From a checkpoint of a small transformer trained on Wikipedia: 6080 steps.
Each number is 128 + 24 x the weight over its row's rms, rounded and kept within 0 to 255. Layers, rows and columns count from 0. Numbers have three digits each. The size before them is the row's rms in percent of the matrix's.

# layer 7 MLP down (transposed), 1536x384, rms 0.0289, rows 38-71, columns 192-287
092:135081101119129159152187145148137121139112154121128107135147138138155131174080136139142105108095115112126126117155132127111122086067147156143109085145133150151119125108106117156168104108100116093104120122098124165115152185154118136202144120132140117144154125134104094124166125139108111138
078:162153108150162154139119125111103135091130166108117140159127116093091131111117111125126142155110139134122170125128094083137173115180108104136151169106156107133164130121102155147139124174136168128095146104111127172155094169162112149129100132113140123104164108093105093118116130113050082148
095:158125151141114177114122163150150123088159175113160128163153149114082143113164127151134158176110117119130106099134136145120091117093102129104164111146110139096091145115153118189122104138149168140102129100152177122157131121094139113093118120148122168138116116095132165142108111138114110169
125:133072103134134133120135102117108087133163118122124156104161164089132156130141116154117149105090136123160144154110148130166096135140141122132113120157129110168146153123109129142147126130132127080114117108106147162085112113055105108110106155104111084136137082102126181109096151126138099104
108:132116098196064143101140164134161141136097150144163124114134175133105102131149137098171115172102178147096152142121105113115159122172133136104135142131124148141130107113132130154178124121134138125121132127126158145119121126135155118166127140152179155124086159093150122126059104128119142111
106:109107154131107165097113150069133158118136168086138130160111125139176119120109145154154143123139122124099108157113116099152130094148113130091154126084149131094090142129165102135131117132128166134128106116118101116129084088098105145186101152111156107091131120163143145139094146142095126183
092:147117101158134102128126114092158130125128166137109111098118153152160161121081153131137134138099130160145135146099145103125138170161114103117119116164179150100146138118148119119115134140150134178098129098114119162108158076110107122117128130103147120130114141089186124120162140170110114072
104:140140142116093109125084164169107109068111131099113159155132143144116126114155110141134145208124105142158100125136127158132097129165116115104139125168127127117149139106140118100135134116146144126160148147085143075098174105124131099128095143134092078110118128168166093150160142119123153142
108:098108087109104135091097087142146120128123208141144166109125178105130156116123140161154153122145129148162141126148108161151142142124090135161103077104146103126117116158096107089133110110143139156083153116081114090166061137133124122120132138107130145099169129123110073120096129087131152179
098:137144132117139138100104128104132138115130126154131142099116126155144121136141140110156108134142139145134108133140132151102144171117141104151140092124142126094106096096121122104179116119092126149122192137192130159134109096096135127151115121072089157113165180135129174163102065094076110136
096:150151149126148118143110102168116103144140131125105113145100101121121144147191132099114119136122129153149085144120110142109181104170148098151119107164134139080150116141156140094128132121127133095107154112120111111146117127118114124086074145085147132090099142153100109108148177126106149086
109:097156126099115132083149108131123162156114114155071135124151154089144152147118145147089140183143061119143167101086133109097133090132150126186118152130101139158095143132134105150094144109107158122131149149092166118141135149114106097107133154119102101101137125121133108073107123163133116137
079:133098097132110138169127140092110076160142087097146135142157129128155176138125137108114090127141126110112133145137109100139121157119115142110121147140119098143149165112164105108112126129150150168123154119091114069178112132115145131149075092127149116127114145134132097116088124120128091098
102:139136133163149140149135133111105168115110180165129096163119128121130077158148141119097184129133107097121098169119132141170148099154155145090135149141135138127116091123111126139104148173157146142086110130155136159182061126140159157110112153099150149093114144123130135128093111141108135106
112:126120126130144121084085155173102178166106134098115127171109142150214176145131145114105113154166133101176167101141099133139098086101120099110126115089151178144122164145145117112102115147159168148142140166142090149123089144174092147116156129137141152131170137120113122098148094112120145102
030:115122107150102124091147126116124112102099163123105110119135133076147135102109087135133127133176151089145113154148170128087140129148107130135129119114129125132150093104138171113162099162132127095151140128110125105103100122119146135114112115127090125095108093181140150114134107095115130113
095:134175120085183133172160130164105130119118144153146161106098123133124123091141109153156123118153081098162108117150112136152134159159140119136144148091146129115165169155123133144128118161108087109122123136110155110099130128138111096139149093168086137095095135134132118125127151155121121140
112:142116126129116157128112138136146083112129140162139117144169127121075104149101164121148183127126108074105149142100128144151163141159133158110116121125103122145158098097134114150137115125164135107110147095080142115080125138103125147149115122129096114112130140129134171148125103134165082155
048:142144122141081098105143118087129138122128167114115140155154130094137126124084086120111138117134134142114117113168168128134099123156137147107132128137127139115119132126133142068127135162119146088121138149103156103151160130155113125133133121099136111102118146145116160120144128132152128142
083:135105115143145144096124130117113113115094136087139122124151077098146107132173136096085096092118157106145126156119118107142116149097124133134126137105120115147132180149152142127117114181138125155171110156130119107144093089127113098122186136109114124075102123131150086139126170109131129116
112:148134140121185141144114137139091120155110147120131125127130141092095132134130133183155122144162138143142131147149112131101127136151134099143146082114142137165168098115092161173139116117143158140131136134144118109135109141113183126147080128140103116128170181096102179146075127101116100167
076:117134116148111130126127114118158185139153165116138090108098131100090176132112098142141139145139177127070140156120122110102123110097141107146099138146144142129121119129119095146167146160192127145121173141183111173110166118118146170126142148085134172119177122146122101104159095141129131115
087:134133149101113137096155146182109171096136105155089082174079126154108173087120103152113139142140124138130097129107120157125133122144156069123109111128153126157141119147129146142109166166161109122105125125125153165142170133125096160143087144150147125096130097119118095112114134112095130130
087:095109136128157146099120100154117131154137109156162129103127080147092146147170120112067122151079133130135056164098099122136116149153137117117158130125151115146159156129121182129123138149105120127153119144167125145170110136153102088159123165140123132132133139158121079097101176142093085120
089:129126194096148164101134138130134092108153133185179108084143115112154139078159120112130110169147110166129118110152119116131102133160180134115128116159171139116100140122118111116120111101130132139138128122127107118114113120107113126130123155134122096138106124167098120127153125120107091161
093:155146164151120166098112117140117140099112123119177092105125090117144122101154125164182109145164135128132116124145176114107137101138135146132118149121161148134092111131111127138102135103142112115139154144111104090099079121136141150149126101097142132106112130147134104107132147124130131125
107:115104130123164107112098129100077134158146133171123069089143123127105092150129166140110107134123130136099139150165173091123158161099139181129124155121123145065209133130163130125113119106148147124140161108121160135115101116113136100112152176106166157136139113127113131104134121142153095143
102:130126099106100138096101129162149144121138120174120137139172123153085134157142149163136090117099121099117129109143148076086147189150109118126073140130153087117129128104118122119114118113170140125116080150087150142140106091120164141111125167145147120165131102160113119128092156133087114143
116:088077111148114169133144118184112105143143129131141137152099143114107148138170091162125082099132129169144084083156115140115097129140151130127131106140120165131132120125133137120142081122156116090149150117118104071135129109163141101154094135092156136110124131096144115114152137144098152151
052:077130111106164144095104110167138115113143128135114083131103110133113160120120115096111183122153124105092116106152169151144130095144163130164123120123145140143137109168130143156097104134122130122102147149110103146139139116159121114088126116120145157133098177157176094112124136126146153152
114:141139102124106119108121120141106090108133145143103086112150112078106125120158157117128173119122158150157171166154136110116118118110176114146132109122127110112130112111150096104088119159109134130114119114158098143142154139169172108117134156130114177108110137146124132173097130104116112134
090:140170137127124146123149133078187140129115153148135125137081112135125084073125128150087169159165137105124128110113155127109116123108132105127150139113110147157138147138139108104103127136138150152109115166135128173118119110114084167149150143118157109123135084105106138113137101153138095129
117:128084160104144157136122115170159143105121162120141160158110170100109087099168134136126128128136100132127132096139126094191123120158111155133079115108137130079113132124118139060125116098155129138084137166136106056123138143127121155080125095098117111125084114129138151109098145139172119135
093:141154143109121181117129123142144132154117157134152128127147115166156112120112127117143192127130137083057169140150127144150141142130109118141125120144160110129143160132161137106126163164144083123166101163128143121105139161136099118121133140131083104132118131118132142167105121116151132157
# layer 7 MLP up, 1536x384, rms 0.0542, rows 39-72, columns 192-287
077:084122138107133098144134139144124134177115090147119125103133128171129134140113155178143142120124128151158052077127150141153097122104155134113123098128119148132109127136170122153112130079101087139146140141138150118110138099125095121099124167153113113116083140097153168138159109113171160140
096:114133133186152142153139164135143140111124132096090125152119099134147128145095111114178089107096121110151154105132141148158190101144137124145073106126113148129109107151092167125097113111099122108136161097113134160110111102169110121131103106153134142135131124115130120149188120098177164215
119:109177123104110156113153092144119100162116123105057112124142131138147160085122090127146122109135083155149179147122121125153108113123134124095123155090106142139121125163144123129138145126091103087147115170116130152138086120142116160155187130114076127161176087072161140109126124139185125144
112:116168127121102093153171111145112159196094145122105129170104145172157119148084123123152141088170106102161127112116156117122140134123137158121148125091154140145093157139152111108107080101133126173115108146099175118135117141146129082111136131181111110166132170113117140185135124157111089148
104:125103132102160155131172104101139125214128120161129112087116136170141119133120180145099117133142173168114162139129136126152084142131134107102083130143133103140121088123155120160141113110146147139090153122103139142121154128117141127138158149132137160098150129144121153156131139153123112142
089:146171156124148140125104162132123090106156135107174124164148148158134118126138122137149143129126098080132097119137093103110130117151151150041141088106129118102094141137081159137125111113114097078119129143087139136122165139122145154119115122131128122114079134106135098142121117136157143099
099:130116133114132120159110128127108105155091139085122114129107082153149131158132136166170117059118100106171120139108115119136156124146126143142095126130101092101109114125143098147189153119119133152106167114140103128131135148135136100152126098174121132161159118122125140102127119176118143141
103:132111160120140135115104174098086141142130080101111149126117125151152078092084104099172119109111139163114114086119167140128106184142137112134185160100146104122144100085121125142127161117138099097127110167126119145119102147134124118122151086103099135176132166153106153144097101141134079112
104:127117142148120116121111129134112156150108128126098123095098105132121105147145127128122164100116124081152090100118122155162124113139124158097113156132146128132148164141122138149099117158143096136106117110082132083125110146154127100099132158139132113139141103103095098100131166155183126113
099:128094108106090163134140146120108156152144131134171121140170123091121136078121137125119122109115111137156169148112147146108155161114154161134095085127111138136118154142122122125147153104110161133123129147119134090144111146118160139128111085152113133176102166151134082112104124183152116152
114:164135081145108154119121102141136135128094078107095106080136137116160121142112127099139080146147111121094160153119140087139104133097130141146145104091097115063140089124158097124158114107139105122081145121183134124154144079147159087111160115114150107126150137103146126135167092130098130115
087:166138102131130138119160141156125107126116124116124135101167173159170095111116117105135116172163159144118104119104149142102173105133116101135135111075132147149120126112140119143116147129126175116131110107127095146125150075126120115117126134115153106107093113144105163168137087128176131131
107:127125136141108088095145098127137104088140090090161086096121126138142170105158125099111122156128160105111162131121140096125115127090076097142138118138117142093143113100105143142123145139088106129103119094132125167103121078128122120124145144154144164138166121151060120143131144118128124112
114:117096170164111132120137096158123122142138105163123100141129097122155110136126087112104133156069114166146139129122105151135111121149161123102148151157088134124098155157113113108146145095145124134157142101132150136112137141117135083141146145128137137105117141133136128151122158125152115142
025:126133117119118147179069122143128116162103117138176131137131122169099145126148166156126127120095088206090135152094106108170116116117117133154118125150176104125119151161126119139119140106135122120118071122108138159153103141129103147134122187116162119154120139089125099105127120132137109139
094:145106146106125153123135161120153098149092134184137116142115141115081112108119171096173101119104096111121093143108125164104156174104121150141156110172150107134147124122152112104173130120155149150141142125125160113118131122174138103154113101122139117130115099126111148123122095135122120110
109:128126115085155136138155107103129116094114138156134109105103100161171137104142096150141156101132158142160153098083109134119140123105152124103140149129125137110120143125084128120130149130117106166121145135125155125151103119141174056133177109121116104154143114127131122123094138104099134060
047:093126105112130132127126104134161147104059096159124117109128144187153137131128157142105148095094132123148153178141082139127174098107095162122119140152115143108078166177098151176106116160126141156133122061134139131131145147152114139068107160109129089109170133144137117130113101110095126112
099:137110112113095104170107168088119165139181148144126095123145133123136149109106136116122173122148104121159121136134111121163132121107161137200140119130151144153136122101121107140132119096167138139117166159154152112095124085145111143108113085132130094136112167107127140129132084117140158108
111:159170076135116112115133162121092168077151111097098109119102144115131170142166151104136091145109161112120156101058106123110090122082115097132127138077102139122118153139139077127147095144152116127129152119120122140125153133147144078178139103114103133126109108161119124094128096109115172138
082:133144180079147103153159112105070130119113113161153120156127123123139098095111148055174143122080140121143115141118165112133125200110176116128121141149119136110121138140158189109112132085115128144123139105095142120103136082121102109159149142153117129153119141080076127156114168166138123131
086:119152107101168090137083067113129098108143133103087129142129142146157139148110117140098114154132130126090161120151120121108127096119125181106146124079144085099124148125089112111135116102127130168142125141090105113142114117095128059103169140095151147123111118120129161167123142158105134120
101:133110147067163115169119136128129120125130156128121088148114151125135142119133124169154139131129136124137110112111101154124126103116148138146144122134099121132119138147156091106164129098135111126154085081129114124134129145160153167154154147103144126128139170099149141146150052095131137151
089:125148071130141106151124118140104121146131136125096179159115130133197091151116138138090141134087131102181127094138114172141113119158095125141123110148061100135124128135147133151090083111138137105143061105134152140141147116167113164165149126156115151101158118125105114124165135084151134159
099:136140160121153133115122124153139110085147174138097188143105142106075153113138168102143114117132129114129177165130113174097155124113151119137115068108118121129105146141132096129113092126145148148121150141122090170136135165090130150156095153111161133152186112141125127093141103087118117127
107:064078098149129087168141116180110136159159097122142158112150114145095160148128153124181153153090178162093134156141109151141128143138119180153158123124150143086091080175150135119108115100151125102165133117108113131153135127081137131132110134089147130100130183152129155129141097110146127113
103:174148159122116151158124050113149111114110156104162115098128113104102179147141184087142143146157135124135115143138126110104130153135151150141127127143114084102133120148121118144151142113138142137161084097152153097133178120101113155153161181156146149123126097162167132124153109163125168129
112:124145161129148113147131130112181148140104105117147141066109088124121099129146166106104162111148175143101149129116150170093123130160153097101078128149118124092071081097160125137102127051116120144177146118154112117127136123118158150114164128140092119164122140153118161120139094111150110087
052:141105154088160143142131146137129104117139115086139129128115140179167180194108113146178144126110142090142171107101158140134151128097161132119140131151130138114135179104134170138139156134144152102133163115156133123150159097128135136150121124141138133128152111110111104099109140093142138096
107:135139138124136150110132131113153114150127131103118176101137160203134131103105105157112127124181113133103064094142104134138128132133136162126117181125146136135079119142094179128156129073112134119139134109084120118130081122094120154140130145131155085162136165106102156110114121151157146131
091:110128145133132148185107130125113135124122149131146187132165123139143160119119157146118137145125122123121114113115118118124113108143122161170076102131091133104109132109085137114136133089150126104132148134097111127159126145145120116165096129102134104191126178170106175154121151112131099098
110:099103118124153119108143082129113140145154089081114122091097109146128130152119151128137126159137127149108066125120150122135121134155092125152067134122109086157144123121090145138156143130144114141124120122148098122134151168144156150176128111174136109094132110126124118127157102181101165103
091:135112157151140158139127145167113135144137148145135135120160103147116156147084111115140073145145116109136095125143119100124124176137116130143117174168127075092107116141111109113161113125111123115111113117125089142103167105099139119121122134162175096136143139087128134121139141093168156127
100:111072117108148134150127145146135093140100110125154159108111116115149157114128114131112150106135131119140109130137134125145170121085074130139096149151156085117090152137123124155142116115097127145139150129152113167144130138148120138151150123164144122150066131074100142106139117149127133111